Weights of a small GPT-style language model, trained from scratch on English Wikipedia.
Size: 14 layers, MLP 1024 SwiGLU, vocabulary 32000.
Architecture: rotary positions, no biases in attention or MLP, tied embeddings.
Each number is 200 + 20 x the weight over its row's rms, rounded and kept within 0 to 999. Layers, rows and columns count from 0. The size before them is the row's rms in percent of the matrix's.

# k: layer 5 attention key, 768x768, rms 0.0762, rows 286-303, columns 0-191
# q: layer 5 attention query, 768x768, rms 0.076, rows 287-304, columns 0-191
k286,108,203,194,169,155,180,213,216,193,230,195,181,196,166,202,225,232,195,177,184,199,224,197,208,211,188,179,195,178,236,194,188,216,174,203,203,199,229,202,216,228,193,205,186,205,189,207,182,213,190,201,162,248,180,183,213,202,153,185,182,202,206,189,200,229,187,208,183,195,214,227,180,164,209,182,173,199,180,189,213,212,182,192,190,229,189,182,235,193,209,210,206,184,212,201,213,208,203,251,177,190,197,182,211,222,166,203,162,197,207,189,200,188,195,185,199,192,183,188,195,192,184,217,154,189,226,196,183,195,160,226,168,193,180,238,209,207,209,217,221,202,176,193,216,168,228,207,223,201,161,192,203,198,202,175,216,198,227,218,227,200,224,175,231,211,187,173,201,200,207,203,186,186,181,178,199,148,210,212,189,206,176,206,204,204,226,184,191,182,178,183,226,189
q287,105,227,187,205,164,198,197,167,214,226,166,209,195,236,188,168,212,207,214,226,227,193,192,203,202,200,226,149,194,229,224,201,171,169,181,224,179,198,201,189,243,217,205,156,193,228,173,203,196,230,195,213,204,195,192,192,234,197,196,213,194,225,213,152,216,225,196,214,158,177,193,213,144,197,203,184,177,210,231,201,201,183,181,193,175,212,174,185,195,210,213,180,197,167,173,229,229,213,207,211,194,223,220,184,170,182,222,196,188,197,212,247,229,206,192,186,224,193,191,205,197,223,207,165,222,178,147,195,188,207,204,176,200,201,225,172,208,208,236,197,186,184,215,194,202,181,212,196,191,165,179,209,179,179,169,204,232,215,174,231,218,172,244,201,215,202,190,217,231,184,178,208,183,196,199,212,190,226,209,193,195,198,213,205,186,207,196,179,226,188,193,199,179
k287,102,165,178,203,213,188,206,178,178,181,185,179,189,175,190,168,228,209,157,224,201,191,205,185,193,175,177,206,209,244,187,223,213,199,196,165,217,209,185,243,236,183,227,235,220,201,212,206,248,204,204,180,220,228,216,200,165,210,193,200,193,206,209,184,171,195,197,184,214,191,220,223,185,169,221,204,207,191,213,213,202,185,203,206,212,195,257,207,215,225,230,196,201,231,200,202,186,221,190,168,206,208,197,221,206,175,156,199,180,193,203,202,189,187,212,209,193,185,202,210,232,239,190,219,214,221,191,205,200,205,231,182,193,172,190,208,190,204,226,200,181,188,203,198,165,228,178,186,192,207,227,218,220,214,178,222,221,195,199,176,210,205,189,193,195,203,176,193,204,171,168,208,196,213,210,195,152,189,207,208,211,224,187,161,223,234,193,244,163,222,193,222,202
q288,111,191,212,176,202,219,206,210,246,228,153,211,209,206,207,172,213,191,203,174,180,181,204,196,191,166,163,191,204,210,252,186,195,176,191,205,190,192,204,209,176,202,182,177,184,183,226,198,180,226,231,219,232,201,170,235,226,229,194,200,237,204,228,226,198,196,192,199,216,195,196,187,202,219,201,202,232,166,253,220,210,195,223,191,222,228,215,210,181,166,227,225,193,180,215,181,186,179,174,200,172,196,170,226,184,214,220,189,216,206,235,197,231,202,170,186,213,192,192,212,227,202,218,220,202,198,224,186,217,210,188,188,162,207,222,196,216,203,203,187,211,209,154,210,201,224,187,165,185,185,197,183,200,212,200,218,200,190,173,199,203,214,207,174,200,206,171,213,201,183,198,196,183,224,206,195,221,182,215,205,207,233,195,191,234,223,210,204,247,175,212,208,224
k288,108,188,197,216,208,209,230,193,219,200,210,185,210,193,193,180,201,191,187,208,197,185,160,198,205,175,182,183,221,203,174,166,261,208,176,218,175,179,202,213,210,225,200,184,229,218,180,220,180,227,182,230,253,202,250,205,223,202,179,212,230,200,217,162,228,201,225,193,209,196,225,168,195,216,216,192,191,238,191,180,184,217,217,180,173,188,175,139,195,182,210,171,232,217,221,211,173,214,180,175,215,247,213,236,201,193,194,207,163,182,190,168,170,194,179,170,214,206,202,193,223,205,195,226,175,187,175,178,178,179,227,241,194,217,216,240,211,217,233,190,217,245,184,244,201,254,238,209,213,195,210,185,168,208,194,182,219,192,199,192,204,201,205,193,200,204,223,217,195,154,190,217,186,203,209,192,163,215,233,196,172,237,234,215,220,223,195,210,183,195,149,179,196
q289,110,181,191,195,180,186,187,213,207,221,203,184,232,234,200,209,178,180,162,201,204,238,201,194,207,194,198,173,173,201,173,217,194,212,171,185,189,242,221,196,201,205,222,219,219,219,169,195,215,188,203,209,184,209,173,174,233,193,204,196,163,170,178,204,183,201,194,186,204,231,188,193,218,195,194,174,212,209,207,176,202,253,258,200,183,211,231,217,216,184,192,182,201,201,183,217,224,230,236,199,253,193,197,180,198,239,168,227,234,181,198,202,178,190,180,226,226,189,218,177,183,233,199,179,209,161,201,190,199,191,188,175,188,200,212,203,234,143,190,172,215,222,193,196,181,183,216,211,223,189,197,171,173,197,237,193,190,193,216,208,167,221,198,155,173,224,191,168,200,209,191,213,188,195,188,208,198,238,186,206,165,220,226,197,179,186,205,185,222,205,215,212,189
k289,109,210,218,215,234,166,193,204,168,209,183,196,205,180,197,186,152,202,186,191,199,177,193,197,179,218,196,178,224,197,204,201,213,172,179,191,189,194,201,183,198,216,189,182,216,170,193,171,188,222,193,227,221,222,193,203,189,214,200,235,202,191,212,218,186,213,165,202,224,227,185,157,228,160,215,214,220,191,213,207,175,207,202,188,190,208,165,204,212,213,181,201,223,162,170,185,216,174,168,203,204,185,196,195,198,205,209,211,206,214,188,185,170,225,188,221,177,173,190,202,201,210,185,192,182,240,213,236,217,193,246,180,171,155,170,181,228,210,160,261,164,207,213,187,200,221,221,209,198,184,166,169,198,213,200,201,173,204,164,205,229,214,185,185,167,179,193,221,208,189,218,207,169,186,187,257,174,178,210,204,199,216,190,184,207,227,178,194,187,197,193,210,207
q290,107,213,213,196,208,216,184,189,181,239,197,180,219,154,209,207,193,210,224,209,176,215,182,216,204,206,192,209,205,192,203,191,187,204,201,211,231,238,211,204,208,182,199,205,197,199,196,205,184,203,182,216,212,194,204,212,211,190,154,206,205,234,189,221,206,206,197,186,190,228,242,223,249,193,186,217,214,142,212,175,206,217,189,184,213,226,194,201,184,174,213,204,189,200,245,195,202,220,209,193,161,203,227,194,188,206,201,176,221,229,214,198,198,198,218,213,172,249,195,221,185,192,196,220,192,237,186,188,215,210,221,214,157,202,218,227,213,246,194,179,194,202,211,188,199,197,216,182,193,206,213,200,221,177,197,196,156,226,218,218,214,191,218,209,207,165,188,209,195,211,192,201,210,197,190,210,202,197,199,193,234,236,199,242,182,233,215,195,182,180,216,210,230
k290,108,247,191,214,146,191,190,194,188,199,189,179,187,169,192,209,209,191,206,173,174,205,203,170,152,221,185,209,212,185,181,186,170,175,224,212,218,170,197,228,139,211,165,220,214,191,213,210,194,205,224,208,175,219,216,192,211,185,190,190,138,168,217,174,190,217,238,221,185,197,172,192,201,198,207,259,185,187,207,193,190,174,203,242,211,193,198,204,208,206,192,183,216,193,216,211,203,208,189,193,158,193,188,227,196,179,204,207,209,183,234,214,217,244,210,197,195,182,249,183,197,175,206,221,171,240,227,201,199,168,238,228,208,210,174,205,191,196,220,189,168,229,178,205,193,212,205,210,215,187,179,210,158,192,213,230,232,198,217,200,163,201,203,190,236,159,195,208,226,207,179,207,201,194,227,235,180,212,182,193,182,204,153,192,202,182,187,180,226,220,163,192,196
q291,112,211,211,162,195,222,182,210,217,186,218,250,233,186,183,260,181,212,186,213,190,204,189,195,239,188,189,169,178,230,195,196,198,202,194,203,238,163,189,181,215,174,189,180,198,247,214,216,198,214,178,193,159,219,189,201,215,200,227,189,245,199,219,200,201,194,192,196,206,210,219,206,218,213,223,211,202,206,211,157,201,202,174,185,213,203,211,217,201,223,219,162,181,227,209,187,217,220,181,190,239,195,201,188,219,204,187,213,226,205,192,192,199,195,195,178,208,169,190,201,186,183,204,213,198,146,224,182,216,216,189,266,197,209,208,198,174,171,226,218,188,217,176,209,213,238,196,188,211,218,199,176,190,235,220,161,204,158,172,182,201,178,205,231,176,220,208,180,256,165,207,231,190,204,234,186,176,222,204,189,182,195,241,213,212,226,173,193,186,224,191,211,215
k291,109,220,232,184,181,213,201,217,192,230,228,164,173,223,187,193,181,224,156,183,221,206,208,178,207,220,200,203,209,229,181,194,237,185,189,205,199,217,201,226,145,181,209,238,195,218,211,205,230,205,197,167,194,220,211,229,179,197,211,196,206,192,208,228,223,198,232,190,198,226,176,189,224,236,229,195,215,212,179,209,199,218,186,164,187,165,221,210,217,182,190,243,209,212,206,219,199,188,206,204,172,219,215,213,188,217,225,204,165,202,208,189,214,187,232,220,208,192,208,196,182,208,218,242,209,183,209,182,222,210,195,207,202,244,210,211,189,210,218,188,226,214,232,200,219,208,164,229,240,182,188,233,153,183,183,221,190,223,203,180,218,223,220,209,213,176,204,208,186,165,184,196,205,167,149,217,238,220,223,201,209,170,183,177,198,167,221,161,210,176,186,222,198
q292,103,207,213,226,168,210,219,179,186,203,197,210,205,203,201,238,223,222,214,209,200,219,214,197,194,186,173,192,212,204,234,200,169,149,209,198,202,204,200,191,170,220,214,210,213,172,200,230,199,187,210,190,187,199,203,167,216,238,158,255,215,204,199,226,196,178,206,205,198,237,225,197,197,224,221,194,184,180,206,218,221,222,216,193,216,215,184,184,192,220,216,196,184,214,181,208,205,189,187,191,182,188,180,200,201,218,230,178,199,211,209,170,185,222,179,206,158,196,210,203,252,239,181,177,164,192,191,218,195,172,195,236,230,206,216,208,206,197,203,192,218,200,164,208,187,204,192,213,164,242,197,196,153,206,200,211,176,224,160,187,229,173,214,171,190,225,227,198,214,173,244,189,225,194,194,234,216,231,157,221,213,214,242,189,211,207,222,202,188,204,214,205,227
k292,107,225,185,179,173,254,176,196,182,240,219,174,199,202,220,205,164,188,210,185,202,200,196,180,198,190,197,163,219,203,180,198,211,195,216,216,232,174,188,183,205,195,172,192,208,207,207,208,205,222,178,204,217,179,220,203,194,184,179,164,193,200,200,200,217,201,207,201,189,200,230,199,215,199,231,218,180,241,206,214,200,184,204,184,222,200,186,219,191,181,219,159,221,202,195,190,190,177,207,207,195,239,210,204,163,178,176,161,216,228,201,214,189,179,185,220,193,208,230,195,208,191,240,177,222,180,250,198,219,214,229,188,144,200,204,230,236,206,215,201,217,203,212,217,226,229,210,172,217,219,200,206,158,200,192,252,225,145,219,221,194,226,219,199,188,153,232,232,185,197,192,207,179,206,241,195,204,193,216,207,151,146,188,206,170,209,197,173,177,181,180,194,229
q293,112,220,213,209,209,240,211,205,230,185,228,206,188,205,193,225,187,190,245,175,184,230,195,266,225,213,205,178,186,203,218,189,197,199,189,172,208,176,199,179,216,204,221,198,170,192,190,215,203,201,216,202,181,189,223,209,191,180,192,187,196,172,188,176,229,226,226,210,214,186,193,206,173,195,210,172,194,188,219,193,196,213,195,193,186,197,226,235,193,223,172,191,187,246,216,212,191,175,214,189,207,180,168,157,175,203,192,214,212,174,189,211,181,198,176,243,184,240,207,224,198,212,186,178,189,207,198,168,211,201,183,198,171,193,197,214,223,212,193,218,219,211,172,193,170,147,197,214,201,159,236,193,195,211,215,193,239,175,173,186,199,197,188,216,230,213,184,224,189,193,207,225,181,177,214,186,183,182,194,191,234,138,183,195,214,166,207,187,181,213,218,199,169
k293,107,208,167,173,203,187,192,225,187,198,198,146,173,185,209,206,227,222,183,203,218,183,212,215,197,205,198,195,204,200,173,184,199,212,225,176,226,222,215,210,207,198,203,196,164,189,184,182,204,181,203,211,193,179,175,199,194,197,184,208,205,185,203,202,191,215,218,180,198,226,199,196,219,185,214,196,197,234,248,210,186,218,180,219,216,199,200,183,190,172,183,217,187,197,187,191,204,184,208,231,173,207,183,228,220,221,201,182,209,192,221,195,228,227,188,216,204,222,184,189,171,180,185,192,240,190,189,216,244,224,198,189,198,207,179,197,199,213,220,248,174,225,190,195,184,191,169,243,224,216,189,221,178,141,169,208,168,216,200,218,190,172,164,178,206,200,216,181,199,183,166,199,187,171,201,198,179,180,203,192,196,243,185,214,222,205,208,185,208,179,157,226,211
q294,116,213,219,192,206,211,206,214,180,185,193,202,198,213,206,193,195,239,193,215,201,168,235,207,216,204,222,184,181,219,187,211,195,198,172,216,173,209,214,204,219,230,208,188,204,188,164,174,215,187,206,199,181,213,196,204,170,197,214,189,216,217,195,250,187,188,195,200,203,221,216,164,168,177,218,166,192,221,198,206,199,209,194,231,221,201,224,169,203,206,194,165,200,178,214,195,198,194,196,167,172,217,170,190,193,213,241,199,145,199,204,199,259,212,181,189,210,197,220,183,204,217,224,181,215,180,227,166,167,196,179,207,221,204,208,205,198,153,232,211,164,191,211,188,236,191,187,232,179,223,198,179,183,170,197,195,168,228,205,202,222,204,190,181,188,202,227,195,199,242,181,200,191,217,205,208,205,199,219,201,196,214,173,236,194,194,207,200,213,211,212,229,212
k294,112,226,213,205,206,204,193,198,178,183,202,167,190,173,197,210,223,196,218,224,204,240,228,203,196,182,203,163,204,190,180,213,223,211,195,214,214,219,209,242,203,209,194,188,205,229,203,175,201,187,205,210,193,176,183,178,188,191,236,193,208,185,201,203,190,201,216,197,203,164,200,233,208,193,210,200,213,229,182,186,156,193,195,216,197,218,204,187,174,187,212,248,177,172,193,177,234,195,218,195,204,187,183,195,182,177,229,196,199,178,183,203,200,168,227,147,228,195,204,176,217,200,194,164,194,209,220,181,176,234,183,221,177,219,210,186,200,209,222,201,202,219,201,195,180,187,199,198,216,182,219,234,187,211,244,209,178,210,214,217,181,193,199,187,218,191,196,194,216,127,210,207,185,211,254,175,187,237,224,197,190,191,231,205,198,193,175,192,200,202,210,211,213
q295,106,227,200,201,216,171,218,189,205,191,183,206,216,193,195,212,213,197,187,204,250,232,186,194,196,201,194,177,194,209,177,223,191,223,203,201,178,245,161,198,227,231,194,236,189,177,216,227,159,177,210,203,178,210,204,198,176,182,219,198,164,187,186,166,176,192,207,187,189,220,203,203,186,186,220,215,200,178,199,235,204,207,188,224,199,198,169,218,168,229,187,175,190,193,212,196,214,208,188,211,199,181,206,178,204,206,216,203,194,189,184,192,210,189,197,190,206,205,199,235,184,214,176,203,201,197,216,202,224,202,165,231,215,222,236,205,191,255,210,212,186,212,220,182,168,209,233,213,218,164,215,210,227,238,211,190,193,192,210,198,247,225,178,195,195,221,220,215,188,193,229,172,215,195,168,176,188,217,194,210,214,199,186,189,173,145,208,222,172,203,181,203,174
k295,114,190,204,233,198,224,196,173,222,225,199,211,222,203,203,195,199,188,243,224,236,194,212,215,199,220,207,225,202,197,228,189,173,206,201,217,189,208,184,188,197,212,172,165,175,207,167,184,206,201,176,196,218,179,196,213,176,179,187,173,220,204,179,229,160,167,180,182,204,184,197,239,201,185,204,223,143,171,179,156,214,192,214,217,195,232,202,210,194,197,229,158,184,144,171,191,206,186,214,234,189,220,191,204,201,216,186,215,195,182,225,209,201,182,219,221,178,195,210,171,214,221,197,215,205,201,196,230,201,222,241,201,165,209,199,213,195,190,205,195,163,171,222,186,243,166,203,173,234,209,195,222,191,192,191,248,210,216,217,223,207,220,225,220,184,165,215,211,188,213,215,202,206,179,198,215,223,172,184,192,221,213,211,194,204,214,197,223,197,192,230,165,209
q296,107,190,206,179,184,205,188,185,162,185,214,207,217,213,220,197,177,227,213,199,195,243,188,216,223,181,213,220,218,212,184,228,219,184,184,194,208,216,197,208,194,182,224,181,219,174,213,196,213,185,212,234,173,243,189,216,198,201,196,205,220,182,170,199,181,180,226,218,213,185,202,196,226,188,188,198,189,187,202,228,219,219,226,191,253,189,191,195,205,199,204,211,169,191,198,194,207,227,225,221,175,198,158,217,225,182,201,219,199,215,163,201,199,188,219,219,142,196,197,206,205,191,178,223,193,191,207,180,216,183,189,194,194,178,219,194,207,201,198,200,186,203,194,204,234,181,213,155,222,184,208,204,209,221,203,195,204,172,220,224,209,208,209,223,205,239,217,209,167,199,205,212,200,185,218,196,201,221,188,220,189,198,212,193,211,214,219,213,222,250,217,201,200
k296,111,190,175,201,217,192,200,238,200,204,204,168,211,225,193,196,205,173,208,216,165,202,200,245,184,220,238,184,175,219,193,192,192,227,190,182,205,191,179,181,191,156,200,197,157,218,149,184,251,191,217,214,215,188,216,227,168,214,169,207,206,215,225,196,221,187,166,187,224,202,190,179,153,169,214,184,166,194,222,210,180,205,186,179,220,196,175,197,170,208,176,209,175,202,182,212,217,222,177,173,188,201,178,212,189,234,181,224,181,199,197,218,203,175,198,170,175,237,194,206,181,196,169,213,192,189,186,243,201,162,192,202,180,197,199,172,201,178,215,185,187,188,232,219,191,232,211,191,202,168,178,198,220,226,211,190,225,196,214,198,196,198,239,218,234,190,212,210,222,189,203,204,197,182,177,223,205,199,166,224,237,191,151,197,194,208,168,192,171,194,232,189,165
q297,110,184,186,173,169,201,201,217,225,220,200,199,181,173,181,183,216,199,217,197,185,236,224,171,152,193,204,214,219,228,229,188,201,182,193,202,181,213,191,222,218,215,196,174,233,205,195,221,215,169,210,211,199,219,206,204,187,189,173,192,177,220,228,220,193,191,229,213,214,202,213,224,194,186,181,179,231,185,207,209,196,207,219,201,210,200,193,198,188,183,193,212,186,253,201,213,219,190,188,206,199,196,203,233,194,198,179,260,186,196,182,180,162,194,194,194,210,183,237,193,203,218,192,208,226,227,189,218,192,189,218,192,174,141,193,171,188,221,235,171,225,163,200,182,230,211,198,177,183,242,200,203,213,192,146,179,189,229,194,192,200,232,175,207,215,220,224,221,210,209,188,207,198,219,178,215,177,195,219,206,189,211,204,174,167,192,200,169,231,204,226,248,167
k297,110,204,143,210,230,200,174,203,228,223,163,180,225,180,189,206,183,200,172,242,210,191,197,213,220,199,184,202,213,184,255,209,230,194,210,188,220,210,224,177,202,182,174,196,212,202,164,179,173,207,179,171,205,204,219,205,198,215,225,197,177,208,211,181,187,238,177,176,203,199,197,197,223,183,200,184,235,200,231,172,164,201,205,217,215,219,200,213,185,209,183,218,196,189,192,204,201,172,228,197,236,247,190,184,238,208,229,232,200,175,242,181,187,193,236,194,201,220,189,230,200,201,205,187,189,171,202,199,182,233,194,226,206,191,184,222,190,195,166,240,196,170,167,223,237,214,184,179,238,205,180,215,215,218,212,226,189,191,191,197,198,201,196,217,166,219,203,234,194,189,212,210,203,224,207,179,216,192,167,178,178,196,233,193,190,192,227,224,186,186,221,208,186
q298,104,193,209,228,221,189,227,201,209,195,208,201,185,221,181,218,222,192,230,186,221,192,222,194,172,209,202,225,211,203,230,229,199,178,201,210,214,213,206,237,166,199,194,200,172,213,246,237,195,194,220,184,212,194,170,210,211,239,197,236,242,219,210,213,192,219,202,223,200,193,207,207,238,208,189,174,225,185,188,179,228,221,200,204,196,200,222,230,193,218,212,183,218,251,136,180,161,195,235,171,183,207,207,196,142,174,195,193,201,193,178,212,209,226,196,195,217,159,163,239,227,197,203,222,227,184,199,247,172,197,187,195,213,206,204,207,192,202,246,184,235,166,168,224,181,197,201,207,177,187,218,231,225,233,211,198,203,208,225,204,210,220,169,226,235,170,228,180,213,163,202,228,186,184,203,198,215,228,202,201,185,162,215,197,216,195,205,178,213,203,220,204,216
k298,113,175,208,196,232,194,202,200,178,229,197,234,198,193,199,209,186,217,195,237,217,187,178,190,183,175,200,200,209,214,189,237,235,181,187,195,187,220,213,164,196,224,194,206,208,208,213,188,223,213,215,215,222,203,205,192,213,227,189,200,229,237,193,187,182,210,192,133,164,217,179,244,202,226,180,205,216,202,182,237,218,226,193,199,182,206,213,220,189,217,227,205,174,203,253,208,154,186,189,199,187,203,249,206,193,176,186,192,166,193,178,208,204,220,212,192,199,194,184,198,169,211,180,175,206,217,207,152,182,190,198,228,204,213,160,200,237,167,199,207,193,169,189,214,222,195,195,179,211,179,225,205,199,185,166,244,245,195,165,210,204,178,219,253,213,181,155,205,200,202,168,155,224,220,172,207,188,195,200,183,190,204,224,225,204,198,214,202,228,185,175,213,223
q299,110,175,173,207,188,174,219,198,188,230,190,195,218,184,199,192,223,242,203,172,218,230,202,211,213,172,209,218,195,208,206,201,164,159,216,178,172,198,210,181,197,209,234,223,164,197,212,213,257,172,208,199,205,230,179,216,211,197,218,186,186,178,176,209,173,162,197,206,219,212,216,172,267,222,220,226,189,225,217,186,174,169,205,180,167,206,176,214,213,227,226,188,197,215,193,188,228,217,215,167,231,185,219,194,186,225,189,226,219,183,204,208,189,206,198,220,199,177,210,187,214,205,182,165,183,239,199,210,207,193,182,152,206,183,203,176,192,190,213,166,232,220,209,228,214,218,213,211,187,209,220,234,238,214,179,198,168,206,195,235,221,205,195,193,208,214,203,159,190,171,185,235,199,230,197,188,177,229,197,197,187,175,226,184,214,222,194,219,199,234,172,150,203
k299,105,171,218,193,249,212,168,189,219,222,187,199,203,186,170,182,213,235,178,230,200,218,207,160,197,206,191,240,194,217,231,190,200,173,224,204,184,179,193,223,210,210,184,183,210,228,193,181,217,203,183,211,222,186,204,191,180,200,190,196,209,236,219,223,212,186,205,182,206,204,201,168,210,207,198,211,177,204,198,204,235,224,201,233,191,195,234,201,192,190,174,193,175,211,199,226,196,221,197,200,205,204,208,159,196,200,198,184,229,167,211,192,206,198,190,214,194,237,202,238,214,187,188,216,170,191,168,219,209,238,210,218,188,176,204,189,173,206,191,188,213,178,222,217,197,188,207,183,201,202,222,201,191,209,199,200,197,185,178,182,175,197,212,224,205,167,173,190,201,186,164,161,220,201,231,215,193,216,197,190,208,194,213,236,199,217,190,209,158,193,184,222,223
q300,109,182,205,240,192,209,216,191,192,229,182,251,186,184,210,226,227,232,206,215,226,205,190,176,217,236,192,265,211,225,223,215,196,156,168,228,194,207,193,215,224,216,197,208,194,195,207,197,218,216,202,182,241,196,192,206,215,176,155,207,182,200,224,181,191,224,209,179,165,205,204,194,202,159,211,211,195,218,224,204,206,189,187,199,218,206,187,197,208,209,204,205,163,216,192,189,230,236,213,231,180,228,176,208,221,191,213,203,177,190,184,175,183,195,221,205,151,202,203,214,201,224,179,239,151,189,171,175,147,180,208,214,201,162,191,201,188,185,246,203,210,186,189,189,219,217,242,195,220,190,232,196,219,180,213,180,213,212,170,177,210,207,209,170,212,203,219,213,238,209,175,208,182,193,228,216,182,191,190,213,205,213,207,228,184,203,189,175,213,183,200,134,229
k300,107,224,196,198,215,194,189,193,157,194,164,205,210,208,183,212,176,209,199,190,189,212,203,193,187,171,204,198,197,176,221,223,212,201,182,191,199,204,228,211,219,202,162,153,220,171,207,186,186,175,184,214,199,185,196,183,196,205,185,186,176,217,194,236,156,187,170,215,167,207,213,185,225,238,181,176,207,166,210,173,213,189,234,208,186,193,226,231,197,224,218,225,204,215,206,178,220,184,225,218,203,154,195,182,202,213,204,205,156,189,187,214,217,206,202,205,217,176,208,183,200,182,226,191,221,220,200,205,197,211,193,204,182,210,200,224,208,181,234,255,182,210,204,204,201,205,198,187,218,200,196,187,196,193,219,225,197,221,191,185,210,220,174,221,202,234,208,206,188,197,196,246,182,196,225,226,242,207,193,216,184,165,213,188,200,173,225,218,224,200,218,206,215
q301,105,229,237,160,215,267,224,175,206,167,253,236,233,215,180,206,210,203,227,194,185,175,210,199,235,220,186,231,208,201,202,212,224,181,192,215,200,189,197,200,196,210,214,172,149,177,200,209,202,201,212,216,186,193,231,189,170,190,209,204,226,212,204,224,212,166,204,213,207,194,211,191,160,171,206,188,214,225,239,179,213,223,183,216,197,219,234,206,188,221,192,186,216,200,195,176,188,196,204,150,182,240,218,172,210,208,192,210,204,214,191,217,207,221,205,195,198,207,182,200,219,221,210,225,196,161,160,188,188,197,171,192,177,169,213,189,193,194,188,209,186,181,230,207,162,191,237,191,218,164,221,218,196,181,219,206,231,229,202,200,200,202,226,217,209,219,189,205,187,251,195,220,198,180,186,207,184,223,225,170,207,161,197,188,197,203,212,232,217,205,244,168,205
k301,113,220,187,172,192,191,213,197,177,210,245,200,167,189,262,192,183,206,210,178,234,238,176,219,195,200,220,165,213,207,207,205,208,199,215,210,237,210,202,177,200,174,189,214,200,219,245,255,215,232,201,220,189,214,235,206,183,181,221,196,228,195,205,154,230,226,186,195,193,205,249,190,207,241,172,166,210,233,181,192,178,211,198,210,168,180,197,149,233,177,207,173,185,210,183,190,177,211,200,189,218,203,209,227,209,205,199,208,218,198,172,192,194,189,189,183,246,207,189,184,200,208,204,192,226,193,205,181,170,203,199,199,168,183,215,191,210,182,240,172,171,179,178,175,208,172,182,190,213,189,205,206,165,199,190,194,236,173,256,176,183,207,197,231,228,205,175,187,229,199,198,185,215,208,184,221,166,193,192,185,234,216,205,156,214,183,202,161,182,243,167,197,191
q302,113,176,204,177,191,204,245,201,201,148,217,174,182,193,191,197,213,202,176,187,215,180,193,204,175,195,218,206,164,197,224,201,189,236,205,195,178,206,206,198,213,167,219,171,187,167,221,192,206,171,163,222,234,181,213,162,254,193,214,194,210,233,189,194,206,188,191,207,200,182,200,199,239,226,211,214,210,216,182,142,165,186,226,185,195,206,171,207,162,198,216,208,171,210,202,188,209,195,212,196,227,221,197,203,210,217,208,220,203,195,214,176,189,191,220,247,204,170,212,223,214,170,215,203,213,176,201,237,156,243,222,189,184,211,220,190,246,171,207,163,238,197,215,209,199,192,197,182,146,192,208,205,207,205,163,222,214,196,213,222,192,196,157,207,212,216,227,227,228,177,189,200,179,215,228,194,219,194,202,187,233,219,170,172,213,182,182,204,217,212,256,190,175
k302,109,208,224,181,206,189,218,192,203,206,213,217,188,224,226,212,205,228,219,173,218,224,192,206,236,196,187,148,199,199,203,212,214,155,215,185,210,237,230,203,190,195,214,207,219,230,179,193,179,236,205,180,182,211,186,171,223,187,197,207,223,211,202,199,185,191,200,183,224,186,190,242,195,221,206,215,180,174,224,229,214,216,225,227,182,171,172,191,221,186,202,207,174,214,170,219,233,236,222,181,229,202,172,202,190,185,191,234,210,205,187,179,205,240,193,193,161,180,177,162,223,200,205,168,206,260,173,187,181,224,200,199,220,203,225,203,228,206,192,219,190,202,226,181,206,215,155,200,190,201,204,180,194,177,158,177,198,186,214,174,210,194,158,184,213,204,167,166,185,195,201,245,222,193,163,213,212,230,213,227,193,189,198,210,201,204,190,239,163,166,196,226,213
q303,115,200,185,195,158,224,213,213,197,205,211,169,233,201,227,164,168,182,193,214,223,187,175,183,194,220,202,216,234,217,183,205,180,209,200,214,189,181,189,185,158,230,202,196,179,242,205,201,192,186,180,231,191,204,190,174,213,232,184,208,164,183,174,182,166,199,249,209,254,197,244,139,178,209,217,183,196,206,229,205,204,212,162,165,188,190,152,177,171,190,214,222,198,195,197,186,216,214,193,214,197,172,207,195,182,181,267,200,187,175,205,177,223,244,194,177,201,216,202,203,179,212,203,180,183,185,169,220,204,165,195,199,237,236,206,213,225,202,208,181,223,175,249,195,185,203,186,188,186,191,172,173,181,209,223,194,183,210,202,217,170,183,182,212,191,204,178,219,220,232,206,199,230,192,218,174,198,194,244,230,198,212,215,160,203,189,186,236,184,202,184,195,213
k303,110,192,214,200,213,178,177,206,205,201,188,215,223,196,223,197,212,227,193,212,216,170,198,203,199,189,237,208,240,160,186,220,180,209,245,199,182,193,208,213,213,192,190,178,208,222,206,211,203,194,174,164,216,223,218,185,193,194,212,193,224,199,204,169,155,167,212,180,168,203,203,205,198,189,211,212,225,181,180,189,195,211,187,180,187,200,185,216,227,197,191,196,162,227,188,205,214,166,212,202,197,146,222,193,206,214,168,193,204,199,160,202,189,169,162,181,156,211,189,210,224,209,206,214,222,203,204,146,230,147,199,230,220,205,223,210,232,182,202,226,204,224,194,190,198,225,204,238,190,199,225,219,234,197,192,262,237,166,250,200,202,231,193,177,207,175,194,173,219,204,210,193,198,173,201,186,232,211,200,214,163,191,173,183,198,183,161,173,178,221,185,155,203
q304,111,189,219,215,181,245,189,169,208,219,217,211,175,190,223,197,178,211,225,208,190,197,175,169,179,196,163,167,147,211,213,236,199,213,159,216,164,193,201,187,215,213,217,185,164,198,165,178,219,177,222,206,170,177,186,213,240,181,198,191,212,216,229,213,233,218,182,208,193,182,179,190,175,205,203,212,183,226,208,192,190,242,191,223,248,191,179,180,178,230,207,206,208,205,200,185,209,160,167,183,166,182,218,213,188,202,237,220,222,201,180,172,214,198,201,204,216,185,196,211,199,216,211,190,228,206,207,243,175,229,215,202,189,236,217,179,194,222,203,200,185,146,189,184,169,193,225,205,214,217,201,192,222,173,216,156,188,196,162,182,221,182,218,212,192,225,188,207,212,189,229,158,183,217,203,180,227,205,180,214,215,217,184,185,206,199,187,184,229,189,192,199,171